{
  "head_dim": 64,
  "d_mlp": 704,
  "norm_eps": 1e-06,
  "rope_base": 41400.0,
  "attn_scale": 0.125,
  "init_std_up": 0.0303,
  "grad_clip": 1.0
}
Each number is 200 + 20 x the weight over its row's rms, rounded and kept within 0 to 999. Layers, rows and columns count from 0. The size before them is the row's rms in percent of the matrix's.

# layer 6 MLP up, 704x256, rms 0.0959, rows 428-536, columns 64-127
118,183,215,166,211,201,207,190,192,176,183,227,186,214,186,169,201,235,200,207,236,226,195,210,208,181,230,225,191,195,198,169,167,219,175,190,197,182,188,203,222,199,222,189,206,203,197,203,199,214,231,182,209,195,215,218,199,201,183,159,215,215,199,205,194
098,199,201,155,226,163,178,205,204,204,201,193,201,172,213,191,206,199,189,165,238,220,230,193,214,173,196,215,186,182,186,187,199,197,200,207,197,159,206,209,186,215,178,154,221,231,211,215,197,195,181,167,233,222,241,193,228,182,213,196,202,208,231,181,214
095,171,226,161,221,191,195,228,181,228,188,201,177,194,182,182,232,193,178,196,205,226,199,209,188,203,202,233,230,181,234,211,206,211,184,192,200,197,213,216,207,208,166,228,194,236,205,202,176,195,158,214,206,207,187,173,190,202,195,194,208,234,180,181,190
097,207,207,199,202,201,174,198,210,190,188,215,190,207,195,233,211,169,250,178,208,209,179,201,217,209,172,219,218,182,191,156,211,207,161,208,201,195,204,200,242,211,220,190,212,207,172,197,180,194,189,226,153,206,218,211,206,187,177,189,190,214,200,195,210
098,189,167,197,224,202,204,198,181,176,194,175,221,222,206,154,202,202,205,219,191,170,214,181,217,190,190,212,186,166,191,180,163,200,178,210,218,211,212,219,221,167,185,162,213,194,197,220,204,225,201,227,184,188,220,184,225,231,176,241,217,184,203,195,173
099,210,173,205,177,212,212,187,208,194,258,212,205,184,198,200,164,191,198,182,212,209,238,189,181,192,172,210,212,197,228,211,209,194,188,193,209,217,193,200,235,190,206,196,228,182,244,198,208,188,190,204,226,206,162,203,206,219,192,208,203,174,204,180,162
067,199,202,188,181,191,217,167,203,166,165,182,214,180,225,182,165,191,204,218,193,205,179,223,223,178,201,164,212,198,207,202,221,195,177,208,218,202,186,224,192,196,191,181,202,168,209,184,201,189,194,238,184,172,198,201,219,176,212,182,212,200,191,168,191
099,197,234,191,175,217,181,206,198,201,183,234,188,201,222,217,214,221,223,209,202,192,217,207,201,159,211,203,227,227,233,212,173,218,199,226,208,170,203,228,200,211,170,208,179,228,213,197,204,230,169,173,164,191,192,196,193,194,181,230,181,219,185,196,200
103,184,174,220,224,227,224,205,193,186,207,188,222,239,176,225,225,201,175,214,209,227,240,192,173,189,209,195,231,228,193,184,170,184,203,174,225,214,232,206,190,193,178,201,195,207,210,211,211,194,189,211,204,217,170,235,161,209,216,219,174,202,237,199,187
101,216,177,196,214,218,215,172,217,221,176,225,236,192,224,201,182,214,177,194,224,223,186,176,208,177,188,173,195,188,215,195,198,205,238,215,177,229,188,178,203,183,196,215,201,205,246,218,187,192,215,192,234,180,212,210,181,198,196,213,201,205,211,199,226
099,202,198,210,192,187,174,240,183,221,225,203,202,239,213,185,197,209,188,165,237,211,222,173,209,178,196,169,212,225,212,202,191,186,197,176,191,225,241,219,208,167,217,190,204,224,224,173,204,200,229,193,177,205,211,236,215,211,168,168,242,154,199,193,183
101,143,199,173,198,208,182,195,189,207,189,197,242,190,232,201,208,198,193,223,195,184,187,220,167,184,216,190,151,214,157,248,231,202,201,191,163,191,165,181,210,191,245,205,191,205,185,192,196,242,167,194,210,162,182,199,200,198,234,224,190,193,153,180,196
102,218,200,232,219,201,202,185,235,192,212,209,185,247,155,152,204,182,190,175,246,212,215,187,185,185,223,186,224,183,208,206,205,187,198,190,221,218,215,208,234,213,216,200,219,182,177,183,229,227,187,210,213,194,185,209,181,207,185,193,206,205,210,215,227
111,166,205,175,169,213,204,213,204,183,218,205,206,164,160,177,229,219,218,223,191,190,230,173,181,178,169,181,198,195,199,208,172,199,185,246,199,220,217,193,156,194,189,212,239,207,186,223,190,192,236,186,234,181,201,147,167,195,200,184,216,213,193,204,198
100,204,206,241,202,204,215,215,198,235,189,185,206,197,185,200,202,197,203,223,214,242,190,206,213,181,203,223,159,232,244,215,224,197,220,178,196,174,202,191,157,231,226,208,188,216,201,213,226,217,219,172,172,186,205,165,194,215,206,219,171,232,216,162,199
100,213,236,183,181,197,202,159,163,197,174,202,214,195,183,207,207,207,179,220,214,186,181,202,178,218,216,218,198,236,199,172,213,189,220,184,196,166,196,224,200,210,193,218,189,181,253,209,199,189,149,190,215,201,185,187,206,216,165,176,211,190,177,230,219
096,207,210,214,257,194,197,225,199,250,206,186,207,203,199,204,219,181,213,219,236,186,193,201,172,201,188,209,234,168,237,214,204,190,226,194,195,220,196,218,217,233,210,182,209,214,177,220,198,205,199,175,204,181,205,227,187,220,211,210,184,202,179,227,209
109,216,229,192,190,179,209,206,209,216,207,209,194,243,195,209,176,169,177,201,151,214,228,185,230,196,235,209,204,157,205,183,193,199,216,209,230,202,202,190,223,209,212,187,188,205,183,201,219,201,192,210,176,236,156,183,191,195,237,226,200,203,250,208,222
111,185,219,209,187,177,180,247,187,204,215,199,216,200,188,211,186,188,191,200,220,224,172,210,205,196,175,196,222,195,224,172,177,236,200,228,183,195,176,211,189,212,204,213,205,191,179,213,212,212,219,211,197,168,208,187,192,220,192,194,193,182,182,181,208
106,196,214,183,196,188,221,218,183,183,165,199,181,195,244,181,212,218,184,196,232,179,201,199,183,237,202,230,187,211,194,199,206,229,179,169,230,177,209,209,221,208,255,243,198,206,199,196,193,211,173,180,183,215,186,208,196,190,226,206,208,170,200,235,211
099,194,150,212,182,217,185,178,186,205,157,233,208,185,196,188,214,195,218,196,177,205,210,193,214,206,212,179,197,217,173,206,209,194,235,233,187,202,220,226,174,197,225,184,208,192,189,159,205,221,182,216,207,200,215,217,200,204,180,155,213,247,192,189,207
086,198,208,220,204,218,169,214,218,195,217,212,190,179,184,198,231,171,217,194,188,217,184,201,188,207,192,213,248,226,212,216,256,214,201,244,217,182,197,190,222,191,181,176,216,212,195,166,216,192,215,182,223,186,175,217,154,193,205,200,200,206,196,211,208
103,197,187,189,226,182,207,228,221,176,211,202,208,174,233,181,215,200,211,211,193,189,199,199,228,204,211,170,244,207,195,232,191,180,194,216,203,193,225,194,207,220,229,221,216,193,226,229,224,198,202,203,209,201,176,222,193,222,175,206,181,190,197,215,197
129,189,191,160,240,190,214,179,170,189,194,234,222,222,208,169,217,187,213,178,200,180,187,154,215,229,204,207,196,185,189,192,215,195,176,196,204,192,223,191,183,216,185,169,202,194,193,210,228,247,201,235,166,215,212,196,230,202,206,209,192,216,209,219,196
102,190,244,170,191,213,203,209,196,211,166,199,147,198,207,163,193,190,197,207,190,196,188,202,240,218,185,206,187,178,209,180,182,202,197,203,180,233,196,195,188,194,255,221,191,230,200,186,230,201,219,244,206,169,210,212,221,157,214,196,214,192,191,199,189
113,213,220,169,201,169,209,218,202,209,189,199,236,154,184,166,193,200,208,194,191,215,189,182,204,177,206,170,229,135,207,189,204,188,192,247,215,187,167,215,203,188,236,211,204,192,196,184,200,211,178,226,175,195,212,182,195,194,198,210,208,208,210,210,138
104,212,185,211,156,215,179,209,223,236,215,240,238,216,188,194,191,218,176,214,233,194,208,212,229,204,200,209,186,197,190,211,217,188,223,186,200,194,178,184,187,231,215,223,232,214,202,177,233,187,215,238,164,165,203,202,211,195,201,205,260,184,214,217,197
099,208,188,192,219,178,210,219,172,247,198,247,164,139,185,203,207,205,193,212,203,219,210,181,203,198,207,205,188,223,210,191,195,204,222,184,167,188,208,196,173,193,110,193,210,211,190,162,199,215,230,209,217,142,206,197,152,215,168,227,191,179,225,230,205
102,223,167,204,211,239,214,176,220,219,198,190,191,202,226,168,162,205,219,172,191,211,200,224,193,208,242,211,192,211,196,233,201,207,173,183,215,191,219,171,185,159,227,208,187,168,210,227,191,196,183,200,139,193,216,200,189,188,224,187,199,208,140,181,192
102,222,194,216,192,194,206,177,213,223,198,218,192,212,173,226,183,201,191,161,227,213,206,188,189,192,206,198,188,194,194,213,185,200,195,220,237,199,220,223,180,193,173,222,200,199,194,230,191,209,201,181,206,245,213,179,187,214,194,177,178,213,198,201,198
102,195,180,206,198,229,178,218,209,200,230,189,203,201,180,204,213,173,226,193,208,216,224,216,186,219,213,185,213,171,188,169,201,239,224,221,204,149,187,220,192,206,223,152,199,195,213,200,238,179,209,210,178,213,231,237,245,186,190,238,178,173,213,195,189
100,209,190,191,242,216,204,198,242,186,183,212,217,183,213,208,183,227,148,207,242,200,208,231,194,216,197,205,207,211,207,199,182,208,201,181,198,206,214,187,179,236,192,195,176,182,191,191,185,207,189,229,188,200,190,224,187,170,208,197,189,136,202,165,168
098,205,217,208,182,185,192,186,208,188,244,226,192,227,164,237,231,194,220,175,184,169,191,174,210,194,238,229,212,203,199,175,211,218,234,215,234,166,226,221,186,220,182,181,226,193,180,219,196,179,208,187,172,186,222,184,205,210,208,204,219,204,207,211,196
101,190,206,204,217,179,178,197,180,202,214,189,179,237,194,215,172,214,213,195,210,199,180,201,207,208,190,231,237,186,200,199,202,176,206,185,169,178,189,199,180,173,213,183,216,218,201,220,226,185,174,190,180,193,230,216,202,216,194,182,199,190,164,206,152
089,217,168,179,240,199,207,184,209,209,216,196,189,186,217,183,206,183,212,188,162,226,187,225,217,191,188,183,218,145,219,185,217,203,199,168,236,204,197,218,183,209,207,201,217,198,206,192,216,268,233,191,180,184,190,218,202,205,204,147,163,191,172,220,219
098,151,217,172,194,218,219,229,188,205,205,165,215,187,202,222,185,205,202,177,199,184,172,223,189,190,194,201,181,226,188,172,191,179,168,194,165,217,185,212,168,209,179,190,183,183,218,194,190,222,219,216,208,230,194,186,204,181,208,225,190,220,175,211,197
107,206,184,178,222,234,200,222,199,221,157,162,188,189,206,138,203,205,219,195,196,190,229,191,223,220,188,171,217,245,169,193,202,204,206,190,226,203,158,225,207,183,184,218,182,183,197,183,228,186,185,201,227,200,178,199,168,199,201,185,233,184,217,218,223
101,204,211,155,197,174,163,240,223,219,179,185,188,167,221,208,223,173,215,217,207,205,195,209,172,196,199,186,208,174,198,201,154,178,184,206,186,204,190,210,212,214,177,165,243,192,182,212,196,238,203,185,222,227,205,233,226,231,183,210,200,196,188,185,167
098,208,174,191,222,243,238,233,176,194,209,172,185,195,169,176,178,224,215,209,202,203,204,171,211,196,215,180,208,220,224,177,237,224,190,194,204,216,205,200,190,196,208,220,208,215,251,210,223,189,203,190,187,167,201,179,187,206,200,203,227,185,183,181,204
099,169,217,184,209,215,205,178,183,201,211,174,208,218,206,204,173,181,186,185,229,193,178,181,187,197,204,213,200,150,212,178,196,194,190,179,249,203,161,216,160,231,181,215,188,196,204,220,187,182,220,186,183,214,203,162,217,193,195,216,187,170,208,203,213
100,229,205,193,181,180,215,177,207,183,208,187,215,182,196,181,202,205,198,212,214,168,190,183,204,201,184,205,210,193,223,144,180,221,218,193,187,165,193,196,192,206,212,225,208,196,242,199,161,151,199,187,191,223,223,231,208,199,206,216,163,231,185,208,215
092,171,202,184,184,175,195,226,235,182,208,214,188,220,188,182,211,226,205,209,174,205,189,188,246,194,181,238,189,183,214,190,213,178,186,176,197,197,215,198,206,174,197,181,190,195,184,193,208,198,242,216,201,214,174,184,169,239,208,191,207,228,216,179,218
096,190,200,234,197,198,209,197,141,180,206,181,254,198,220,209,210,199,178,221,189,207,174,156,182,187,228,218,209,207,196,203,240,184,174,229,229,175,219,237,197,207,198,196,194,206,202,212,180,168,217,208,142,186,185,213,184,220,212,211,212,195,179,184,216
093,186,200,183,208,220,217,212,203,223,188,195,159,189,230,176,178,188,235,209,187,184,196,208,194,200,193,211,205,222,212,210,170,196,175,197,222,212,246,210,202,199,151,145,192,219,170,185,183,170,201,212,202,249,180,182,180,216,183,205,222,203,230,212,199
100,210,185,225,218,171,195,216,172,203,211,226,180,180,205,163,198,152,178,206,181,183,216,204,166,239,211,197,219,221,167,189,176,241,207,206,192,204,185,226,204,209,204,216,191,215,200,238,199,198,204,203,225,203,178,199,215,217,185,246,158,171,206,204,200
092,198,181,201,206,162,181,198,224,193,222,171,189,183,199,188,180,196,232,196,215,197,222,211,222,197,187,218,196,202,235,216,209,208,171,171,198,235,178,202,213,197,212,195,171,202,184,187,163,212,211,216,197,197,182,197,193,216,219,185,198,143,218,226,169
095,216,210,197,181,203,197,190,170,193,226,191,186,217,194,205,202,218,167,206,202,166,205,202,187,198,199,215,193,238,184,228,196,180,195,212,196,176,196,188,196,229,228,199,215,182,234,173,203,165,169,213,192,162,194,198,198,213,215,216,215,196,211,188,217
105,190,192,192,223,211,175,221,183,185,197,212,202,170,209,223,220,210,173,165,194,201,198,197,226,187,211,213,181,196,215,217,173,189,251,178,234,229,212,192,188,208,176,205,207,176,229,239,198,195,194,199,231,230,187,188,228,218,181,200,248,214,236,222,183
098,228,211,214,213,194,243,229,193,153,216,185,210,212,156,204,187,197,197,199,225,210,225,212,202,170,196,220,216,196,215,170,223,199,179,206,196,187,212,213,223,183,190,194,206,199,193,180,195,210,201,214,196,231,192,180,182,177,210,197,202,181,195,226,185
104,160,205,231,202,199,199,233,212,246,193,197,200,186,217,218,204,205,209,225,210,196,198,207,146,182,199,198,212,191,177,222,187,186,201,174,214,204,210,197,197,167,193,189,198,222,200,222,181,179,200,178,191,187,194,217,192,180,208,227,213,200,241,183,215
102,189,185,203,192,201,206,192,186,226,199,192,228,213,223,201,188,177,195,174,211,230,200,191,194,168,191,193,219,210,205,172,193,229,200,231,209,175,204,205,222,215,198,196,200,248,193,207,185,190,195,208,207,239,194,210,240,204,217,223,210,212,226,202,180
097,187,196,219,221,212,178,206,163,182,196,211,223,215,230,232,204,227,166,207,206,187,168,149,188,211,223,228,225,198,165,188,196,245,191,200,199,211,213,241,235,222,219,232,197,181,213,199,175,197,221,234,219,208,192,221,203,223,174,209,186,208,179,194,193
101,186,176,198,205,213,207,207,231,224,216,200,198,209,170,216,190,209,198,213,227,210,204,215,198,175,205,155,185,206,170,223,201,224,200,232,180,210,210,173,179,168,182,223,211,181,221,215,218,190,182,206,181,206,197,160,192,199,228,200,216,194,230,150,188
097,201,197,177,206,205,214,221,186,188,187,203,239,244,209,190,231,193,200,223,230,223,213,200,189,189,210,196,177,222,163,224,163,195,206,212,208,201,197,178,204,189,223,228,165,179,231,196,186,198,178,193,186,167,227,196,201,205,210,151,188,216,193,181,163
102,211,239,191,215,206,219,174,190,218,202,188,178,209,191,203,233,189,212,222,249,192,213,169,202,188,199,213,194,197,237,191,214,202,180,165,214,205,217,217,174,194,186,186,180,203,154,202,230,170,240,184,198,188,195,233,196,198,226,201,202,198,215,233,180
105,201,194,194,212,199,218,232,231,196,172,181,163,229,186,167,201,180,207,195,196,191,197,218,210,186,231,213,196,231,208,214,212,191,198,189,221,185,253,188,200,227,198,190,205,206,188,224,174,235,181,219,204,195,168,196,230,244,213,208,190,210,204,259,185
097,179,200,192,194,179,224,187,187,211,204,242,180,194,168,191,253,204,198,186,208,193,209,196,197,173,205,234,198,213,202,209,201,188,191,210,183,205,201,201,172,179,190,211,215,218,204,218,195,195,172,184,178,186,178,233,201,198,193,214,173,222,216,192,201
098,210,244,184,183,199,199,168,164,199,189,218,204,194,176,235,201,161,224,190,223,201,217,200,188,192,182,193,197,199,181,218,199,208,180,216,199,205,215,209,132,223,179,204,190,194,208,214,180,196,206,208,182,199,199,200,218,167,224,208,211,179,168,233,233
105,159,190,154,180,191,186,189,188,230,200,166,196,199,198,196,222,167,193,187,180,200,228,226,187,210,183,196,176,232,210,219,176,186,204,196,159,195,182,202,185,218,201,199,204,184,181,219,188,179,179,203,187,183,180,208,196,187,170,244,218,226,175,198,209
094,208,198,193,182,209,209,203,183,231,216,219,191,208,165,167,205,204,207,221,204,213,181,201,200,207,206,199,191,199,167,186,192,189,227,207,203,198,230,187,175,206,172,228,222,171,190,187,215,199,217,235,180,213,190,216,176,186,219,175,189,184,206,196,208
098,211,228,203,205,204,204,205,210,198,195,195,159,194,198,179,216,249,153,185,210,186,187,209,171,187,188,239,235,213,224,193,196,175,196,188,213,216,178,187,230,206,186,219,206,205,233,182,210,207,159,206,201,211,207,197,206,227,214,236,221,164,173,167,177
106,177,223,199,175,185,165,187,204,240,202,186,221,196,184,211,199,232,202,192,208,205,197,187,196,225,236,180,239,204,225,195,230,222,176,225,193,203,165,189,185,239,192,216,189,212,183,240,162,203,177,209,227,228,212,229,209,196,240,230,238,179,191,220,199
104,174,195,167,174,165,221,174,203,196,194,213,174,219,211,193,161,219,189,186,211,186,250,174,209,223,203,192,209,208,240,213,239,207,174,220,204,207,200,166,221,232,178,208,203,232,180,211,216,194,174,198,192,176,169,160,212,210,204,209,260,187,185,182,230
099,212,236,203,205,242,205,207,190,186,308,198,184,193,233,203,216,188,189,219,178,208,177,231,205,177,186,193,228,214,208,211,215,166,206,199,213,190,198,180,213,191,207,196,235,190,183,182,181,190,180,201,231,227,196,209,190,180,188,175,215,186,218,228,183
103,207,238,177,191,208,222,192,243,177,211,188,178,214,202,198,192,221,156,217,216,211,206,179,206,203,216,170,204,216,185,187,207,235,201,174,223,209,185,193,186,222,178,165,187,196,168,202,211,228,202,221,199,204,180,210,186,170,216,214,221,189,177,214,164
099,209,180,178,184,219,194,170,190,197,205,193,167,178,207,223,212,165,178,195,201,197,214,256,193,217,213,160,183,180,182,241,180,166,201,203,202,206,212,197,193,205,192,210,200,193,214,207,190,228,210,190,176,228,208,203,197,217,199,187,216,146,190,175,191
104,220,224,231,180,212,231,190,172,200,215,233,220,208,209,157,225,193,192,183,202,201,211,215,210,206,218,209,177,205,170,180,198,194,212,184,195,210,193,224,203,208,223,198,182,166,203,177,174,150,186,232,232,217,224,210,169,195,182,211,212,199,153,218,187
098,195,209,206,176,185,226,163,216,186,223,164,181,204,194,181,188,175,187,209,172,200,213,226,191,183,171,236,175,180,187,223,185,205,205,211,212,198,231,178,188,200,162,226,223,181,168,226,210,191,221,190,210,215,204,207,213,211,215,199,185,193,200,185,224
098,190,215,204,184,201,182,197,203,154,184,219,209,245,191,202,190,190,166,214,232,191,211,196,205,185,206,206,170,184,192,219,199,182,207,199,185,232,234,211,199,210,194,197,229,177,213,153,190,194,221,204,214,139,181,207,257,190,182,222,203,248,183,206,216
104,167,215,212,185,205,240,192,206,181,218,183,190,213,176,218,178,194,218,200,233,195,180,220,209,229,204,180,197,213,206,216,193,136,217,185,188,179,219,184,220,170,200,198,194,184,183,202,204,229,189,186,200,204,209,186,214,220,237,138,207,226,175,189,236
098,194,189,157,217,208,191,221,173,213,174,177,183,191,182,194,206,220,188,205,217,168,194,195,208,174,202,241,196,186,194,227,198,215,214,205,181,216,200,205,212,179,171,221,210,176,168,207,180,157,207,192,251,188,235,189,203,189,198,163,204,215,170,217,212
099,182,177,215,237,219,209,207,203,220,215,217,218,218,189,214,210,192,189,202,183,232,168,249,236,203,204,175,226,187,175,172,194,195,184,198,199,201,180,211,181,158,236,217,227,175,186,184,217,188,149,193,163,200,176,169,178,199,228,154,192,209,219,221,212
107,179,185,200,179,164,190,205,187,195,201,190,215,178,157,196,204,200,219,143,232,213,233,211,221,187,214,213,206,191,238,233,199,188,194,182,198,248,215,221,199,210,201,203,194,168,205,198,194,179,198,194,262,198,220,201,192,215,184,193,208,188,212,176,207
094,209,195,196,164,196,186,179,206,188,200,216,190,182,225,216,204,203,237,220,198,209,209,217,221,155,184,192,218,199,212,173,224,191,196,204,208,241,202,215,195,180,193,199,206,199,172,227,224,178,201,221,222,203,186,164,212,200,197,207,163,212,234,180,177
099,161,204,189,206,197,191,175,187,201,231,196,190,242,210,219,173,189,222,182,178,206,195,210,218,220,208,202,213,204,199,195,197,217,187,187,218,231,168,190,204,223,168,153,196,214,189,225,235,195,185,185,212,181,166,181,234,186,177,227,202,205,223,196,195
112,181,201,210,137,221,210,194,196,229,200,170,175,213,204,164,231,187,199,239,211,201,208,236,190,177,202,216,165,178,215,194,189,204,193,190,206,197,211,223,199,187,232,187,211,188,218,209,213,187,199,241,158,206,188,208,212,199,192,190,223,197,194,195,202
100,172,201,228,141,206,189,179,218,189,198,167,223,191,189,212,234,236,203,194,204,214,192,196,223,207,220,179,208,208,217,201,180,209,209,195,214,174,202,233,186,184,226,199,174,146,198,180,183,156,183,196,158,225,232,199,195,214,201,183,190,176,179,191,194
098,197,171,226,199,226,221,206,229,200,193,206,257,191,202,197,214,204,172,222,205,211,219,242,198,141,189,181,179,197,172,209,200,206,173,234,207,198,201,205,156,197,204,207,186,176,214,211,206,190,190,204,190,222,200,187,227,210,200,225,172,211,210,185,190
100,173,202,193,181,198,177,178,157,213,201,196,180,183,161,211,194,185,162,201,202,190,198,188,185,188,182,193,235,235,205,250,188,193,151,166,227,207,202,225,216,186,172,182,222,213,179,222,182,185,150,199,211,239,200,192,198,185,216,239,223,185,206,236,221
099,174,201,210,213,186,206,145,203,219,192,179,214,212,206,222,197,186,168,212,241,177,200,192,188,185,180,210,219,246,200,191,197,174,211,220,141,235,215,195,205,184,190,229,194,215,207,220,184,220,181,188,185,217,166,194,187,223,239,179,204,169,200,201,211
088,222,177,209,210,201,179,182,209,196,195,204,177,180,201,179,198,201,196,234,216,185,209,202,174,183,194,207,197,227,223,213,181,184,184,214,203,180,202,206,202,205,197,198,210,211,168,222,222,185,223,188,214,220,199,223,178,244,195,195,194,195,183,182,225
110,240,211,233,222,181,202,205,190,211,203,204,215,183,184,211,237,202,210,191,169,215,221,186,192,202,170,181,203,220,197,231,188,140,235,214,164,184,197,217,195,228,172,181,200,175,201,204,211,175,181,178,203,154,209,193,195,187,160,226,198,247,221,203,221
099,232,212,139,220,191,220,172,206,201,208,187,201,197,203,180,209,205,214,188,208,225,177,169,198,213,170,200,179,190,198,205,181,202,212,176,226,220,162,197,188,204,179,205,209,208,176,202,222,241,179,222,194,147,203,203,240,215,183,163,194,211,177,232,189
105,216,223,166,175,200,186,177,186,221,223,197,154,176,199,223,176,224,201,226,244,192,206,193,230,183,217,180,223,221,207,207,231,218,153,180,207,242,227,144,209,185,211,187,189,197,195,213,202,207,200,211,210,185,222,209,199,237,212,217,206,185,195,230,201
115,206,183,201,213,213,227,195,210,185,170,218,188,184,207,180,196,182,218,221,212,165,229,187,224,183,180,202,146,170,201,217,190,207,188,200,199,164,206,174,208,193,215,164,183,212,192,171,204,192,173,205,168,172,213,204,210,196,181,185,209,198,235,217,177
103,179,195,202,173,242,235,198,206,213,198,215,192,192,208,209,188,178,176,234,191,204,187,182,223,194,198,180,196,238,177,236,223,179,211,236,172,205,181,182,192,211,175,196,191,211,183,204,220,217,178,216,224,165,199,186,145,168,197,215,208,193,192,186,210
106,188,206,219,208,214,179,209,207,182,188,204,171,188,171,205,226,170,212,180,220,181,210,214,196,213,206,216,202,201,186,206,180,190,215,184,203,188,183,205,170,205,162,217,199,209,226,210,204,210,190,203,189,191,188,220,206,193,204,183,189,186,178,219,184
113,191,182,195,219,210,188,152,214,201,234,217,218,227,204,212,233,167,172,226,216,187,186,211,210,176,229,166,201,204,205,190,197,189,224,172,190,183,201,196,187,210,203,210,222,177,214,169,162,199,187,228,195,217,166,163,148,158,215,180,189,206,213,184,203
105,203,163,186,187,185,148,209,218,182,187,193,241,228,187,213,201,203,209,185,171,228,201,189,202,186,197,208,178,162,195,211,204,234,195,161,186,201,209,177,209,208,161,211,214,237,189,182,233,190,172,208,189,227,209,195,206,192,186,191,171,200,195,163,182
105,218,205,192,213,191,243,164,222,245,185,173,179,212,194,215,241,152,175,237,212,207,189,210,199,210,207,204,213,179,205,190,211,198,183,213,197,241,195,203,174,200,164,197,181,225,198,212,236,175,187,201,223,188,228,188,189,217,200,201,203,179,225,184,190
143,188,176,203,184,214,175,205,210,224,211,201,188,222,201,221,176,201,229,181,216,198,203,244,210,192,192,180,186,169,181,212,191,195,204,218,198,160,183,157,194,210,221,194,182,167,150,212,194,181,190,184,199,222,183,201,162,192,181,200,181,224,198,195,208
096,213,217,211,176,191,198,181,198,200,194,217,218,179,235,207,179,186,201,214,182,189,197,171,201,224,208,209,191,201,245,196,204,205,214,185,170,198,192,208,180,186,178,206,195,181,226,249,185,245,188,192,198,218,194,212,224,197,169,196,165,200,192,203,194
110,219,203,214,260,185,221,198,200,191,193,212,198,178,210,183,213,223,222,196,214,211,235,211,213,246,209,176,223,198,189,213,225,206,184,208,196,202,233,190,232,176,152,192,221,234,224,181,172,205,208,152,169,172,210,170,219,225,220,216,236,165,217,217,205
101,185,223,199,157,190,196,202,203,189,241,206,214,225,213,184,191,197,180,181,183,203,181,203,199,207,187,200,183,204,225,229,203,210,162,204,234,205,156,251,221,199,187,190,167,187,203,179,203,215,179,186,211,198,213,209,180,215,187,186,199,229,181,189,194
098,180,180,206,182,209,211,183,183,191,208,187,201,216,197,196,201,242,167,227,236,211,214,205,181,234,188,197,194,204,225,229,220,225,193,174,214,178,216,171,191,213,202,231,184,243,230,187,193,164,221,204,205,194,236,185,185,184,239,187,177,192,220,212,151
106,166,239,204,202,177,231,200,154,182,209,204,177,211,190,188,194,232,219,190,187,200,191,197,165,223,217,199,206,197,221,202,214,207,210,187,205,239,218,186,177,167,229,190,213,184,216,198,234,224,221,191,201,178,211,197,195,183,204,193,200,209,192,197,173
106,206,224,167,145,199,217,219,221,233,223,191,208,246,200,214,224,215,227,208,222,195,188,219,182,192,239,196,190,192,185,180,164,197,208,170,209,199,171,213,215,200,239,240,213,207,192,199,201,189,194,169,213,233,227,188,201,209,206,160,235,257,177,166,211
103,179,194,231,210,230,208,189,204,231,214,202,221,211,213,231,191,193,207,164,183,172,252,209,204,215,219,217,192,188,217,199,184,184,173,169,175,169,178,189,211,227,207,205,184,170,222,210,240,164,190,224,220,223,163,192,179,217,224,184,184,230,173,172,199
101,253,204,216,214,203,226,209,170,207,172,229,219,198,191,190,199,169,205,192,201,230,197,199,166,199,220,228,174,196,213,201,175,210,213,215,177,194,219,202,253,221,215,217,197,186,207,183,199,177,240,205,183,218,187,198,164,206,197,192,181,199,206,195,197
103,210,206,199,192,197,198,219,227,187,232,145,200,170,191,174,172,209,185,220,205,184,200,222,199,193,215,233,205,198,163,193,230,191,194,163,207,201,214,183,202,183,176,230,151,208,197,209,183,225,222,217,189,239,174,206,250,230,185,240,217,216,231,213,193
101,224,208,204,187,221,211,198,191,211,182,212,189,209,201,205,177,217,186,200,199,246,147,226,199,191,241,209,189,199,167,199,166,183,187,214,217,186,179,232,188,181,187,199,163,201,203,198,214,202,217,216,198,170,227,207,201,198,238,158,227,209,190,203,241
099,190,211,205,207,225,192,171,181,213,212,215,186,209,198,234,176,202,238,211,214,191,168,208,214,194,201,173,205,214,185,188,211,190,188,159,207,203,210,185,206,213,174,220,228,221,222,207,224,213,211,224,188,223,207,211,212,245,170,191,184,240,158,236,191
092,198,177,203,208,210,164,185,221,210,196,213,181,205,171,230,205,203,175,236,191,200,201,218,229,160,210,176,179,168,230,144,194,196,219,179,166,233,189,197,226,190,186,196,205,218,197,190,187,187,188,199,200,197,190,213,222,203,189,215,197,213,245,176,242
094,190,211,196,228,197,199,167,196,231,230,190,202,197,211,186,235,192,205,199,210,227,195,218,238,230,172,220,199,199,216,225,200,171,204,209,216,173,201,189,223,194,223,197,260,207,166,206,202,190,180,190,203,194,204,216,175,199,180,211,168,196,178,217,175
096,249,221,173,210,209,219,196,159,218,209,184,219,193,209,215,177,200,142,222,158,219,196,202,178,204,140,186,190,188,220,199,170,192,187,217,188,176,230,202,176,241,191,185,198,197,217,163,199,227,210,205,200,191,175,188,184,207,178,199,215,193,138,168,212
106,211,240,187,168,224,214,213,195,228,208,230,208,187,215,188,225,190,164,168,226,164,208,243,217,198,179,187,206,218,228,197,250,187,239,180,208,202,175,187,174,187,187,210,204,188,199,210,210,172,182,203,215,204,213,199,200,238,169,195,221,171,221,226,182
115,190,204,194,208,230,198,213,174,223,214,210,205,218,199,200,198,183,230,214,195,209,197,230,190,177,178,207,190,215,220,213,178,202,225,213,181,165,202,184,202,215,208,194,176,153,210,222,232,205,203,204,220,178,188,226,200,222,187,196,177,188,187,199,155
105,218,184,218,240,201,206,212,194,200,195,197,206,232,183,192,211,222,194,213,238,226,224,222,197,206,173,170,181,219,204,212,189,201,193,177,248,182,204,175,210,172,192,166,201,189,167,179,210,231,174,187,189,195,205,251,190,208,197,173,183,180,187,220,204
103,226,218,183,225,198,189,185,192,230,207,195,192,212,229,183,175,208,180,202,198,252,213,223,186,218,171,203,170,201,189,174,176,209,206,250,204,195,215,202,211,201,162,188,254,209,206,205,144,187,204,207,193,197,188,186,170,203,190,220,169,170,200,124,195